Weights of a small GPT-style language model, trained from scratch on English Wikipedia: a variant of Adam for these matrices.
Each number is 500 + 50 x the weight over its row's rms, rounded and kept within 0 to 999. Layers, rows and columns count from 0. Numbers have three digits each. The size before them is the row's rms in percent of the matrix's.

# o: layer 3 attention output (transposed), 448x448, rms 0.0345, rows 447, columns 0-111
# gate: layer 3 MLP gate, 1792x448, rms 0.0381, rows 0-39, columns 0-111
# up: layer 3 MLP up, 1792x448, rms 0.0364, rows 0-39, columns 0-111
# down: layer 3 MLP down (transposed), 1792x448, rms 0.0273, rows 0-38, columns 0-111
o447 098:519522567533398466508467509448504456469595587496496465548482491401500471517533441518598432505609526563569532453463434421529545517562468610534565458455597489486587413542498513511457464538514545494481419467402482541495458513541610546468560604438520447487573436528525487550513475546437491523447465490447429467487439537449447564461437540543
gate0 100:509532470429425538504491488404514502521544540524480488534512527461570393476396496497509468528463463480564512521498458480551528528421501466534577532505439485522518534501404481429482533469600411465517429433526557497397543563523463513548587553560626481503416461495470449500497522437605560431426449435502488436504489519458488585621514535555
up0 099:498458457479436455403495577453497506533565485464494489549512432514437513563486378483471516519596549552482512592494467592498563557569528524466546475534439520511489563431467511532441462425530545450501466549556364477476587506572535546492483543431484493485494465459514503573470530473422396463494534526435468524544543547437381438476536480484
down0 099:427532474564454579559563477479566495464541610539511524603532482442515487465471560450541518533358539572398434479499501424533457399446526478414446426479536474497542413502595421506564480535492558425533426544459559529508500617535470468531504387508511501507494519515483514534450545501464496491438442562576518515532551528503446462472554472495
gate1 107:522476537452435473505532554536498421519540509565531446483503529512534521503468538618451479513498556506550512496523492473518439555444518551438398584427391494473548513529534555452525596571436484387478557436500495433472450541585476512534488531488567534477577437419517521458528518526514482626502557462528432443587456596472463535614507514486
up1 106:465454472566484514511504476541604577557570410549564467539557419528535493523499440454443512542535450497605480537401476481630491430453479500535474439471581534599443523588468517623579476564425468564437515509544381512605416527434517513448544503455511518567521474562470512547528444518479521418507431411534494583559473455434492488533653487494
down1 108:467442478467460439447445493442503501488495528458558591501499495490454480521495517491432513527470446551473478502471455424575549494482467493531538500476640514454423500513408524446489442502481505428532519582537360474464487497558496501450406476504423523467490392509504453398563376477502503484457469501479551439394471545408503561496542476430
gate2 112:462464376574446443436479544457508516486495390463576591508508521526492496520544400519472496457500460470456500430462538538468481491436478470469456506406464526545429430456487432484460452438489508527485508412480556530397520507393630469619514523486477553486487453478473513564518420424498518479490499464492476483541488514495433536428478565491
up2 108:424594427542450539482440547482484540550447488438526516492578435588502480462543480481412558500445475575518386491402462491463487596470439489535561627523496544490579531495532533532509543445579510491519460594519569421461567421574489455519479540535421487564472558584431456562491485473511504566479418573527482440596481568404499518457536496422
down2 108:433519562445495522549504499510567501432463439493509492543480530467477438456500505492584531420629536493525491476523557511495454502543440578568486484448494459512584437526498502511551466467507557398528509458550573568518502449493572544490406469474469461541551495503562516546510496509428507491508550537531436443520543555524446508515444549450
gate3 102:476476427470439505620500551418522462493478475493451547531464480494446591572536362485505483444434481520462484441489515510461560483478551510435609582526600507481559556534556537577527523443527419493587473493542561506471484485510515486481418405507551576473508557541557488477592491452467577495502501430522490575516508501511501501467451560501
up3 097:580430400415514496580524457504418479528511529553547507415444461465453571487452464497595498470591482384429476557552438514564478424394493556507415463475647516549511489495498417519430372381446475574545568563484540502539503513515489450519487586520513514562601461448477465530545514555520522508490561505486512523473510546450547478502443468468
down3 101:547445455460473517497508499441520546507490444560552499404406541527402512536514500398530504541529453513537490531407541487546437500575484508513479479523478432520599552538485452480484418431535477398567489497521471508547457459400409518508479512424483516500464439535538488594497512516457477474472448476381493443472474558473468532503517414521
gate4 099:515568470505479518544454466572436537516603454557496443480464545528502518568440552478540448485450491523534495428611469502532518527534466449551522481474528516481400534420493501462458485500539412475598521489460641544470496455559559519504524516503541456463540470534523563470428453497489485418593426509432446594495530421452565418475491560480
up4 100:549457528449507483492546442503559525590530490448522505560548405443516486473480497520528618495488523501599577504533461556565587451494460488430473501593483506481522585506497429580459482567484408438431483496502481458540573527463515475404433446510457472492395469422523425557560503429537436471494614581484484506477503513534473506530498435457
down4 099:541463482507462435525511475461533488474496467456482506477426441567462470456371501477506538470467554486563532412483497452530450475497559526468509534488427505516437438468532510450443492549525459536596456413500414586525515423544510542505462568482481490509546577488521522405599560563465404546510509560523471385413543532563438451459481546523
gate5 094:532526495410515425549522486523467540421472539533493565496477532438489420433471490460485484590431449581397528576506549471459459505489517497578605463478497556524559523574437496420477469464460575592529446396494490453495571479487574525560555460477477502476422463473433426473529466429563457459475530487482460478479525534529533456583403516554
up5 096:427622543437478511439511549488509442508536503527522386460477530501454424481520480447549502571413477557461494484420525511517402527481492563592441529546553556565462574593491441513526454470494498538498562548605484454458467528401565458530526517534448520383535449446494483541513487501490488528464490410574487390456493554363504403480452514624
down5 092:517569428496579555567477516587498506535452520556548521602505560532537530553533510536555511491462548452474478460531471489540540465373463457483496475444447424452529416541448541508615493463521458517534462487522548436523519541501524470541498496538522554536522474502480451465503449536487489515473543574521566526520451527558476479437501499445
gate6 097:491440562411555557493457435552428548441537497600494399588570503551464503454453540469486513499482485445579574481440482523482521486525536461578508451474507532536415471443585498535468506567540490474546474501462505512428502492482524432481532473540501489540569494524509537475497512499520582472570542621444503467581378544515425548446494380470
up6 099:546459552477515481501538439544460519496552484528527494537533457406513485555463448490430464547488640480551437563505502499514476546517516472424538406537482481477506433479435544454410389552529447498536489500424477517513526614483525544523469539489543426572538464403509509519535536443478503496472531528535423606489545447448443503478527502533
down6 099:616482500468490566416503480452558420420526454479551429516469491478482564379441472452470464514456563470450472540550483489441487503568553478565447516521473543441506543493438522500524458435557558498533487623426524527604529488523544510529532458454399558490520434460543523439457508496411592573528484418519487566615466632511575509537515516517
gate7 093:477535367500575547531519516490511453521590438391578530455513492476504506540547545544470512540512464482491485436539504491471447552553466554453538530495454499359523476499528562483464511514398569555543509498422534573516558523479505490435439532461513468549488532534581475495483504495481513508536499471537500443501517602464598513497525537510
up7 097:546523582470424570471624425531593571485520432510530530513462396516540510601600402615476429464558478420439463412603491550448486546488551455492468609496487457380511480456392450464499454526482432517532439553462482537487477555465454453565468400465440574445481496381520556450569475537540488521481450501456508451518485497512580479503491476512
down7 098:521439534567605477546443497485446495468575507514522481518492538410450526487424511510478571511350563529516490449487483529604558551440505456515594493510591515441509510523516451489464559528485457598522528526498503492482503429500428541539558530441511488499510562507444475531456405467559551408554523558538533545418522476541525520535550501472
gate8 090:401427513571563385471484538598503501446538546481484473451541522587582553476429567569498570567490486490582464439501536575408532469531540417466511480473472523445463552522506444475514498461593552548462430580443564439551511561436555547421507485546612476476489570562493508520438492513529425546540509492575553526482534507489460578536560557490
up8 095:540471466513463394521476479491544436531468535483454509448565513399500530546501432442560483504570533443418461492496556546505469562506510521499446543530538511479563482503564484505541511487575499665495490518602450493614361573476581553500502427479523470542572483394520457558452450459436518512476478435582504512502537506474506461601460486453
down8 092:460459513518584597432496469530417561394403516454461539575431570416491482407472636495521515512515499476585526522577447427429540436617489512554540506493467553492422549470493455581543442481468463465461551398537445497557536460512492427487634539604563478421467467476455531427470405510585538600478543599446571515552473474565523458463459515459
gate9 101:479499522495449415518516520511510542531492480452492531500438592410483414507494577490510465526563516580506502540437486454457538540606427500464424490465505535499542544572460488492487507525520518472436500389558453453431623560585501515518426492477510526460396405460517473470550563526559589507557514605458480567476541478429545419521538487462
up9 101:510416547578465514463452522502560534463471557364465555563539529577527523539460514560533453519409509551511581459523518489593420564582459432487497444486476468490522582554545489486524493495557530492547510538467533486524488460513451431495489452540476450459426431466514448496558459435555529441508474502534433450518525565533507433476591602537
down9 102:426493448388519414492535486502526481479512513438520517483462583530520527430496447512530464501553514429574473458534515536426455445483472439480539498527520494484553455531559502532516481451504517530634542539413572492576553524518469607637413486414504498483540461615441515551566508530461431479553537532480485594527501457497535476464477536485
gate10 103:481518379460479512496522458498520581543522617518537597521492518489547447487513554479520466508442533525468503533623490516544511525464543564397462520500453542453491493482529475471487495460331445509571420520493501528511418531501509527476530532416502546545556569503439537511461525444539581566476571435532367530421529427550537508561503501568
up10 099:490549519495549463495414492494576581419440491478485493471493502512511539381533391435559501526533457499444601466528504557478540449465465557497510475523526533495440465514473573547513455438483505503461574466550534522551525602504489422544416518555502526497547524416560456429523438552464382436512477529370582540559462473546531519550514471434
down10 093:483496512484497513536532467501527527468508493567509499564517422532469425461653437512539532514543466594475546476558438481461491489506492501546467493493559506552562526557564470501507491530502546593591495544527543488477451554430479494470486530510528545503561562473446502477506503420447526447577527563548504429457431473486520510463501580532
gate11 110:548468415499528494456570484480462597434447604458554488495460537566543561467447447512469430520550499440446527484574525484501466593548590478485582500466479475499482416579552470537431581516574427521509523468472616461532487527448512507526513549449498495567529531442532471465440439527625588554581530512483577581482446533478514522498485533476
up11 103:477555460490534545562500465451505475554421417469489501500472509505524569451488522454436523446505551524477556485501548571541535512534528486514522508495521519402518513520495502510512537458469610569397517558509499484629466446501561449460528582457440539552476534529539537585497459456542482536520542535446489467481557512503587498563534465427
down11 104:439414543515560509439441457590453435525481548488430475501564440503429538479412545601518537558397493478460555452464532434463492462516516441471564487496467622463460510442503490546441517551421518500448516459525539537538427516445517518532511469516514546493427542503570481492526540389388498515527619416502521549499476472498489484482584529508
gate12 096:527482410522627566485524499482423498515512548503420574457534511543507488485541463535465540476484543523476444501506520611449485551525491531501456504467547509485415461517485460541482570545530497498490553519384485470536475473524446501564516491555415588449573497466536512391454495475537610523530526521537483509528489403549546480560507493604
up12 100:476548466455485517520565433491511549517510515466444521426522484517412444510540536491622464458475560491587483565504507476503499430488606442441485541450450538556554563507504528543555448468522600460440464605487489593507503420542501562538497485574547488463535511494526570491536456506481421462454536462464538415553645520421451500563533524457
down12 102:455547539518496445454453469458528541414491476547516411511469465510441415500636447459532538621538549614431554658556460473507542525516546562418525479517452556429559482514557638503486412412501498488487468532533561489496562489453599542514529489520554559520498490491480423538459428520493449533488523552491435520462472462496510446486515503514
gate13 100:417505501536520515556434475514526497553411518603373470548460491473508504506512513473550524527530519471417487444588608574598548503516576590506516556506472504547515545579569538505519535441379541590516518568495591501519434428522472480567455444462491552554451500469600558544451472430452507403455564466468463485549510465469526469538496503567
up13 100:510478483440440488603462497578447508577470501482525441508431467505571561608469533483426535470538495503573474488567504454515519536519560538450429504465457439519466535533501506580550507473563563480522448523497521460415499508439509494614502445444496461504602485467523505429530578509531570519528505562434518500516598527497614505587542479516
down13 101:425596442530557543547413586488567549493472571406446564570475452523574484413510501467544477561470565440511487537495477527481467542390542546504433447417476516466541490464424474499529398506483561556475531390446537549549485638434461440452518519522476466562530585517434586431534473417544523552562553481479478466555491455503439482554551500481
gate14 099:489561493476500517549571445520569522514469537560504440478454530505487451451451529475504552528520506499456532532468524521433489454468445543527511510549465489541554416516575369489530548392511557440426406476490539540440461470467543482481585531492484455601615560518453480509463589487527425503524563494519540431482546568468547542465560527499
up14 101:428450406487491476552430503515461494537494495453470460458513491456465478462481573528433587455538498489483487427485517489472485555538409457488528479507578445506446500418407506484504439564519509503543524514560458520497487524576587576552499498553528478564437537570427447496461375469459467429448551559535553507432515404478461510493479429469
down14 103:496491527465493454563455511484454497455573479570496539534563468563507574545501439513467427492474493461506500433461482476519479570432450512579505536487506551398495560452498508554429492482519550556488531554567460440468508548439380457568557457555527547393508523489406561507588515548495594568446434568532460546427471496473488518527543512626
gate15 101:495562485511449503475418531518496450503540525529580574464496514451633604460546484525488570477453523496437585463439485360487460526540414421499466474536497522442499528476555448491495602536454458576495554493431386531479396600513478498526538429466467574494484501530510507537525481498544524514524490497511602485457553533527519470549513500546
up15 104:579565490439497429526483621536523501426599405539465555534582455491582490509561519493523471530564441439579518499488426558495521469486431510551488406500533513534500455548546521621512455492421546475520534438491399571563489526491512422558457433386395393545587441365513458528505498541508414467553430542543508457442487472383519583499512527530
down15 105:462465493409596584531501629524483433468461525545525530522488491499463480531512494549511515503516500409461524409509439496497479456459460594451521644474469501554424554518560490449493577609360489442538477427474503502469441480423408429591508497517431409537462418420555541513515552486407546422415587525440486487570506504535586573540465495508
gate16 102:565444463508453442515492520501541568530536448549549562505457606466522491582529443529476511462489512460470515523511582533491471551588553502468520455471486476419454543583487514469490468458556501491423530460477535517433432562469494422441520449560432614428550539566495523511443450524508568503506596471511570516525468537528449550417486499510
up16 097:480545527491463557523493453524391530626525553518475527505536410400418494394501498494507494562462561519541558556553563463600493539476568523523482465532457525556497496450410446590558488429415447571437555494531556524554442507506523491408474466510566494498492508532483509493455477475491495581481546446549549399510533480549456462493539463442
down16 098:518451577520560441430456597490460512501475441544527486565442561511460583474494455508576540607532427490525434473536536453532533544534462526542515512584507432483469515585545540489468491437439515613556432474461530415531574552470340454540514451526462486551488452464482468538473467503505571631497571507429564521552488609525566550553388607599
gate17 104:521452485477463414439405582542433498456468495467555437504400535458496414471570495478493494467539445514518487501498477569506504523399541556403511554522527522557525474477475461568451389500494457539447426485484489537393578523580515521431526480469515620560500541552455483509536514534489526530423513474521561574435552477398517437426504508473
up17 103:482489540456494560547488546475390423534529594444572490350551499490545485445483402600406425469465442565534566469389552514492384542430466548385430451531424467461450517592405568532540506495439524459384363539539481471507518496507634442474526434542438490527476489507492497533556466486529475548581496455494541546493533494578566536509565505517
down17 094:476662520568438529533525586476548494516460606513502519455409512545514487446631446448502463514516491532553460598481547479515448472427505567555522529451436529480436519421517543479639519548482506542500507539514555499555518614513475480503519500548484539475508439518549335555508564434509487505460381491481444483457512552383523519526498572498
gate18 094:478436481539472445441497517397469488573533544521514579464443578447563439491558553418481563470509486452516431466521539481502538476450403474489534489457506462545592524538507391504512504479514501505510476558395513513411541462565529585609591491474550548507485516490510546566520480500557489443443570507539509430462512444528501491540524533494
up18 099:484451476483535501444490517581483501501560461503564462483509520470437455557445633563595446509451509452473481554442567512518536496456511473527496433453490517494520532488404495560576487543475522459495504552416457465500514504447465505566515497615525499484451615548497448539423546458527523545577492531566500517518521515520471516431550516530
down18 095:518554535577439543540532497508514484363539409516591451430485427459533525490433471560428467531467537511445507490493424505503500523427526491516523485483510470486413467447519548536515469625585492507532482440409421514540522555545442441475429495541425464540542554540605500481546526529499518593479427468472403436597429525429480544476522503444
gate19 093:552476449504419445514576608495426472457451501567498558512446533455503556526476435416479411454520483510527620521516444537444536481524459475464551414521587458483504531507422364509527507521410522425613541534517497512514490554521494433544487412492569498615538488584542474487476600465430471485487508489428456457520527557412584529590619516533
up19 099:512463505421527489442533488552419501456455444531443525476494514491474401517421485480501509495538528531536454468554516579466417468516570509583527515506517501501386596606490530522433537490567520524426475510562534600479477509474388435558539536490447449490452480563549482477574543499549499466466522591554577561428412367437532458481413445540
down19 097:474486622467483508597432458539555487607543422457503528536489433551547531522446509568495353533461467589499471522520515524388484591506511512482492502499504537438432564529576516447505457484471492477495568562389562504550443545502541497499493544535397453538488507487493471500507570453480513447570528524504530554521461452522457561489460476544
gate20 100:511548487527507555510472523461531497576476469514509514497456487527446482577594464378487560470470414515478528513399459551573538447479504453603586456478540593469549544477498555470513612526554559566547577539607485539586567478580535461479490482431499446466501409502507491491545475479502528544506491464415394474547467526443475469536549408489
up20 097:410530501661520512482532485546527476536546518516426446504466546482531633514528518443617453458518477372527495512453520549470393496488501479506534513562400472464498520473505533594530532410499538552494563540556528449420455490467542509503435437483426483523529483494461492469527504560559540440525426501457548463507409465475459486476579577518
down20 098:448602529532510451539479481531542446593484530491434439484432477439547533435483487463586501511483509512548538431539479528493501529397501533464447494413542497474435515455548554577591457421544475494539545532558476559504547512484450519516512354498578479472542519420590466562422470501457499468464502502425585521513444499532361435517589533558
gate21 094:499526522538437562518435435489523497542470527513447493465526533406533479595483575516471495469551530441535446524555459516408515521563526498575444510552405496486449539525491480457478490605447530554472440600483569534474524416525545540523547581446421484572525470506523574537577446414482484538577491440519517482475504397573513520553511473599
up21 096:506501442489411422472458560519587468451486512428448492476515521456512561428550510513552506414457448624498457445498531440368562600512576525500539483512557566519435495489488491518421526569490502527514389545508498589433543532525529477508512549541500510491518514408492549598604515495528368411521532461545429625485461457447462453462479465596
down21 097:462523493479537523420502575537538515469475527471528430527517504512459464620517486417446458462484569469530503553534502533561538419407461568482527505564473472510569500459527486500458496450640483515419371397512539537528506485497460451492521457496456478531438488460542472424516449489624477472520567468469579604526533521483541590605428490453
gate22 099:437534525537526415448429523548544521500489487564525469521497510471521428571494472561482455545571444479518484458460506523530500531450477469577439434382462577547547480580520548605546551591530536407540496443384519521603471541463460536446458452460389516515496479427449492491489425489547523364404538443514423605501591502490453468519464538347
up22 099:538461481435504462608477506497494397541466494488431463517569468513536424487587539385555533508482486475484507509511514411428484502482584490579481520478555481474508465483555428465536581457448574493430479484477606482551484546428485519541597526483480508484560535493488470572502482562515466504572569486479475542533512466580474470485499506507
down22 099:565455514503521556510445540509554537478590499510478456514563482474551500573524494570460544454520432534448455502465515522428515520350483552574498476464466516506529479483526517451528418485574490349485542506465443483475429550484512498572397499430492421539469571528500465453500423431508535480527415469581522613523451435465474519525373497439
gate23 101:462535497542558525520506574465561552530517486471551529486514543417468507438545528468510461507441467446422505493438505540381516497429341553551445553460457636534481502487467523488472488502436495510472446518438577436557448456459511535518410464482493522473419385475402544540521549607512500470479523480479501553419543511513544409618601548500
up23 101:494414477491557442519475456510590408484478488483454486518537466472465513451571519419568542472485488557527517527486562490516485537531490487494433555570480560589535532508453502616466476555495515505565467452614433490483502502525483424445577469636416481491533450416515528475482455496498546435367562496506522491493457485462548478449495557395
down23 100:470453529447423509500523545487419508536559482531408478505499566496451461596463506526498524487585477525509454492548535584484524535555471501401487532489528511477470490499481555444448490486425455443516394433454571525558500582491560608493467483510587453403515473583545482568533517444521497497446485505476531569542530523427434416440571553466
gate24 094:469521527460515505454412447558478409642587483500435594479549529508380430517485622456448546565519520469526440546527434449579534430499601397498527565476433497516520557464467502550535432519509508464478498514467521523424539393596474438398524525475501393508486544495492555567442534489464484540444532493521535491563491565458478567473438435496
up24 097:434464497413541499497454488512520569451510502593515448619550440511555513574598496509521513603478567475580458532453375541513408480505556501453469457480518470579533514558561451495503600554482413432447492413495512477510494534468386487455491401474503526424526560422401556468418431452406487560578500531537651515469543604516474538538491554513
down24 090:470483497502459456556541496555595401517621506548499484463562522570489508525502514447491540545640490484452605533506525451447505353475542459445451494504503465506456491478427528462530512526395459548513510558489484563475557569554471497488487544476501430475471579475506549524486492468448381493474528398567541538475537583480560462586583520547
gate25 099:585513535518482510524361494509493466531552407541458475521596477491491521519499440399490430618470456508440514509441480446454504528503498525584492529562567532404506579463511536494509498519477455504510556442589478466483496444632559521440423472498552512506559486513514484519533416528533534519527564418510508517598448538429455477517422512560
up25 098:439536470470438548455521474482508427531590496460450549517471538423562452540506397523480473472458556470459443469487494514535476567426401451506520615463444523452518539446558457465473521512568408557487411470523459537464564495489546539468497485497465438472492487498412552478507513454583525484481545446491512565454519493518592485577505508525
down25 101:503611425496554421582481553451578450489522502482515479545463543574506433477510415426550470479549517493471522489414563549506504512533510541450580482555403554479525438528459614532542500423495521554563521444527544510623540516498525521544479455441506559485487600551511550387489550396452537478458554433470503546460432501555479533474442525522
gate26 094:520552541672502519448462541411564505491575493450466559411515480504575454580454581469429466482478422514456479388445494547493562524504464584530443444542469451503577464508533490486429445553546449515416452477538364464563486581495512497536509503546537435424622544500541488460470439459419497437494618530545494443398479490466474527511570585561
up26 101:560384584474570515545555569566594505465497497560423473520577616468570490532438509482547488573501585456481572479524486505424468505499478483527581487478460485501575526529479473491588541437479446473479599520452502435472501506455530405415532571551579526523480497552592485403466450514478536562540516516483487438613549430506474442494537422468
down26 101:520539463563422518555510526487502504470525451473490432494578423620446515530434451519517437520553468462488416561459520534511455451478492528498427543461501448494394431453440494476481513473596507580427450525576475569433442565439507571517521461484481501479503515415582509418429502481535454473522467572411651453487440497467496520505501482430
gate27 096:548547530633418558520541576508472519531498416466537559573488498493481542521550520431503494462541500574428413522447521465400511425552478424492555549522577547475527410516512456539499559454524473507497407429475546515543507537432542464536575519442570527470483493408444504487516557530526520533524429511496435451536571531485435528420656458560
up27 094:537551521410565423507449473478495508486456488540504511497411573446546472525451466504502531575454444529520474514525487495448461663442556545534489470516494522499468458573540453480426499586547518462465414470483552498439526556498499576486463547583554565538496421505477433489561484500381484455514618459497594492520577442430531419425413512542
down27 098:529565504451517492528443496518539459465520549453475560582481544421470445480477538509546451506608458604512580493455521489500431532504510577527525484509670503430481470473564457457505541544494425432463489516475524482557485584430420541505512530526545527454499460495453494459452537470418406468492530465490502589525486503433520489495386424465
gate28 100:531544511460521449492489561441574509474516480445476500605584550377556483516487550553467495618463552509450531504411518430491594547534479601485539516513565537448563446512483498603489497518440495524427511505493509470449529585487478475588525444451499533534450484408519419568556570436424589519485470362457540542480447435541378515525459519517
up28 102:515536488487625408537437456476537489537465535566476488442452467477492532442556523489602516615421542434502508444499520503534535489419428496535608513472469526467523457511508516484532518455557486447499489469468407539496516488515518471563475455544530519422478600481491421589497500498531539558509453433490479500517450436440470532419561513535
down28 103:491572460509546393506503534392507443459467515513470414582406495501523494527488487551541454585505470407411507494523608508424510484500515471541487537484481555449471473444447432499461483489493425590483553491519438519454546592513528453424515568544457488520475458448489491495533523504455450563527554429399410413493484484465485448486448619555
gate29 097:403557500541456497544551526462493538529435444474579561474427486467570416509474580543513525451421541518578382439424435559417499646451530485431554520450600561434546413452393553559554511526452500551457423526420579482483576488461534539436589472509501582453509517521423504492581552467469516488515494546541489524414466469441483489510458519553
up29 097:439531513430411455465492573462442594421522483483519450480504537461451513443516381503498377400433483550502498442427403460507498499436498469530456538592569521486537353478562547530517437554622373495496535500457467509502529583440499479515525472477458541501480562490576559502494501485519541519414443539446542441587484476553549572531460463460
down29 099:595534494607477528515509480544483405577488495448356531525533461527531551538543504496565516455500503557565548461491509494538592541509443512491512499410519373468516500431529521540551467448548521478445535557555499444468480440599550508509497507404478513530569463585501527594441448444493450487468574549438452523543458488413500373530519469520
gate30 092:482526424456524540517510473600528483558447481640550533429461491451554597462482528426477469358521486484424495617512468450395574427501470465467547564522545535541488444580573519502449494495488518665526462541471488425503470448487424472528551565467542449488447413397534512543431576433479457455443533545590473538491565490439596521529508526528
up30 098:517457493489522566571434513447460458597556513511582420522485501512526599468492544517534448529543504498501612464447435516435504512448460604434402483509491443509490568486600533468542461455543490472465423547490477438453522446504553421569514552492571468490561411537479469489569636472507502491500446501417457433529506450475563533504515528495
down30 099:522506543552702563441579611508431563454511468520487516574547520506500433519549483480486505639527457485512520438485540505505475624472458543440531516585603526533488559427487444582510489513501477463532555430472461547528475544497497489582549432533414527449479508506482559442569468503522463503482507430531513593493491431486457503511401491487
gate31 096:527477525530515508562531583495495564470452465547577436525449506529512444459475443528563487471516515427519553453511468566489456544487511507549427485491406496392454507561533486523457499595463550556389523459487482505561643540490461522531542479497549446567496556557422462500456504499546608553578473590436475470469527611542446566431560454482
up31 102:489424466446538441529415550488461471525449510439558534528571492540581463475492516527551478429519539449449435526504483377460471494561500561629499437383500572522480442468517585450508447482493430509562550570489585537487468452514485489571523501444484580551535436470481475580486537562476445494428530386464425434537452534560509515449541499546
down31 102:445533484502572515463502462514512591519659499440476482544641475474400448476452495499522455470571511458426552505481547490636481450449549474393531466529512504539543575504461507477473454538491545496470552450449549493496537528495519458480519476549489542464450503492565475532488520472481440548471435466364518522476579506398527546416462512478
gate32 099:493481471568525570480467566510522452449462603557555625494469535354425470512600451502581554536477393525446498522532451484489468462437431439458485581473474572538527499545546495560467486491476472554568511500415600451476517560490461535494596474515505530456434462495501469405531538597523465519456469515520412451522502601553491520533479423561
up32 101:406507518580494440471506464506442508518546541456567444425488573519457450626500513491503599539434522465404397417580523524603488433482528482524570541447503561527565446580444429507468509525497459538501597555425534526383491514442427517533516500473497421502483505578475529503528448457533575534551554503536520423561518489500550526495542392446
down32 101:485563517537577457501477388500484487418586485490454501464487424449470455591475543444507460523461435477509494422474463446487551472552457470531507549481394505429508505482471497539387495501496513439478453582482456514542538531456494515560518551488505450496548543599510500435528486532520539538552515479684469513474480477440475479353500468615
gate33 089:403511508641489469436528495488365449551528505524466569591446532532538561549532523566465478466450511423521509441435473546408492583500539580418454411417469537502558541533492463531547531524599466400481498560585536475483368472483473448552475603476552522544528436471431526450556432452520518484474598454485492583422506521510548491515554528464
up33 095:518542574495531456457521538505543561474428472464531573517517531543507550532479453534391524603462476572462456526508493507575492536614543454416495435550540536501522500473501480477454519530598580545541385521539460406588519479523601426568409504510447422509549410523478486446469555465469432450453496507494467497461406484535480476426455433540
down33 093:480527449479468539508504534473457456506507501540487516461522480455540476500469506440450458539422452457497543537484489532496494522565418519442540523432538425444543497569489444558470487452541508534518418532470454460456446558490411410536489538568435495441493449548461509525508551549512564554488543501636488551441519439488559425439466479452
gate34 103:505448512487414489547450479450479432533578565503417502477510502517463517505448513547426416532580509508540468388488562557450530550563513533533458597522515563397479602567496536466523576483421498558544494483445489553540456589465549520394415531503478535560494571479588490507468445502626473528565577517552514563519425462526551550473547545446
up34 101:495396554506373499496572450503618506529520565431479486492459611535397558506579608489476549509527500377456482472427525531550445472585403567580533514512479579555525468530511520487475497489544529532539584528575423480456485478496383498423536500500489533469477463388524523444544429433543571533528518436490513566461448624551552451556563537429
down34 104:417605500571559539531523454562512550490511537380517447537534522483522472473472469531508437477555417482476513443509562418455489472563551518588479490458519446499448549586546505505539564557431428485452484535451443370544504556442551536525527495585466488403512540458539388465514468556425478524574529480415414457493498435533537438437541495487
gate35 101:499569499572486467398511477554549474530488446548437463509487556617515562451565443537567483529511483455476468526461552443475554504503555345521475470466482458514589493533473460497536475442620410517455557438397525539516465583576484471522495399484454580455570582464577514507492435450483608518452487574479638512488565615537380577448410454515
up35 099:607439558516506473479547428564498461509484590529521521463547560493537530494512477456482444553471582549559487515447551471554453531417472451527424516594425516442450476419517510544561504474498507506467532535506550563515498501539571475441467612495333484503494463521547557505616447447507494571520492457476557598526500498479540472514412451457
down35 098:528484495447407527566421704531477479418500504488582499476481459587460609545533527505546451430512557517528455402463546469415427463452448532492507530521520566487549483538451466529542466542581562531471517421482487523473432508534491461520494537449505467504498449446475554456547416527520492575494413509585565526455426558519528500472500684524
gate36 099:545551513593530479602622473470548532555472439520408567479562490483516536381592496447458480528579416498395559583497546481490484454528482410378555457558490504557454569457472540474475448501404519482587494518436405471485504511447573508573431442579477504447571369479559455555522505478497515456572557516483438484456476468551514490416553523501
up36 101:470444413543530520497553428485509469505592474526444450541574506547489436514573543403546424491499552501402431456519565587432587457482515486470453472493577511514480520499471511505427600533491500543434463557420526525531466514550444580516553458541398463454465481549448498469569586442534534580485444531539457531540561432527469451506435479591
down36 105:526553450425477440491441549623481497460524562576542494487475545404472545483435500450503541534602488498504553459532555430470557539477576476523420561440470422550409503576476505524465457508528496524420494477518477491486582464526517489552570377592443436490443383482454541488532457456482511444516513453367541548589575536529562503504465502491
gate37 098:501509541563526571586556523455446483479505507612413463439550571527501548422555398485496521480594433421571485461438496522514513499516492438481513505454538507509442410556469441453497457540397445569506528545517479535422433578510576509553502500481524584457474493525536460552534537594431428457439496487486586527569482537536416523619629527376
up37 096:468461495480567527423562521440511464541560532537528476501541470538498585543445512440544519411462497533486558546457550498488537567587474567466567473574513502522563492499522484448461470566473558536596506577438542500481462553503578494543457533452468477557454472459511547520491437493438510490557581521443538651580520448641514492527520444535
down37 098:479629524545458569410623489563451513534567547425452472539428479490431506479385496467548459498574525496473556427491471491512511493539491489518508460531522433533521544487455413402477465557516509523514587523565528556575463519469610548433442589522401554525486508430575517452486503537496516442506564518435552575517466515494460395571415480453
gate38 100:511483492381432496457540442449446500483465547552498546546557458465459527531530458399523569489465525461424466558511506462439540489560446559472539497557522501465551565440445472470499547449546569540532445500477530509506446514394531486422541593469459587473583578563496463450511519529500525542523486490465437518426476408496432541401564557532
up38 099:565512446555569556495553494579498460542471592529453382478462544471587527517479571538505526558567488459515519530420483549457549527434487496588512568494471522564505430485584545406531426557509604411450560528447435415498616420464505489530468537527428541531495437472540421570414479546571498453415566575407494403503437543629545373524543519515
down38 100:462400498431522478565498537424485478455468542468561435549473537501481564498451405492488577516502509541531535497466597504501548510504481526480543463551569571506564450564443490555528456385569483520458437478508542532447444454546566563583549507542530538416566450408506456526511449496562513421577476539599505515487545472518413552533475436533
gate39 095:599554467432494448438442504473464467494574497511506444510452488501604542518525557441479551515440491591513547504475447428528454435565629624431478432447532443436426588443537461532545527538408514508446428500485527534455509528607540418423496415478478424512498514514484500501493484537464527555532585529427479576530552500417562494458536446581
up39 102:512508540557546532562509501431532562579542401375493476434503518560535638504502500466431438449493474496447569463544491507506499432453465428483521464446535505524543466496464545515450474530554543498440505509437540450557534537467445372435612509565525405474459451539457516536547625515529543569534516539509504485483531462516536449405482468558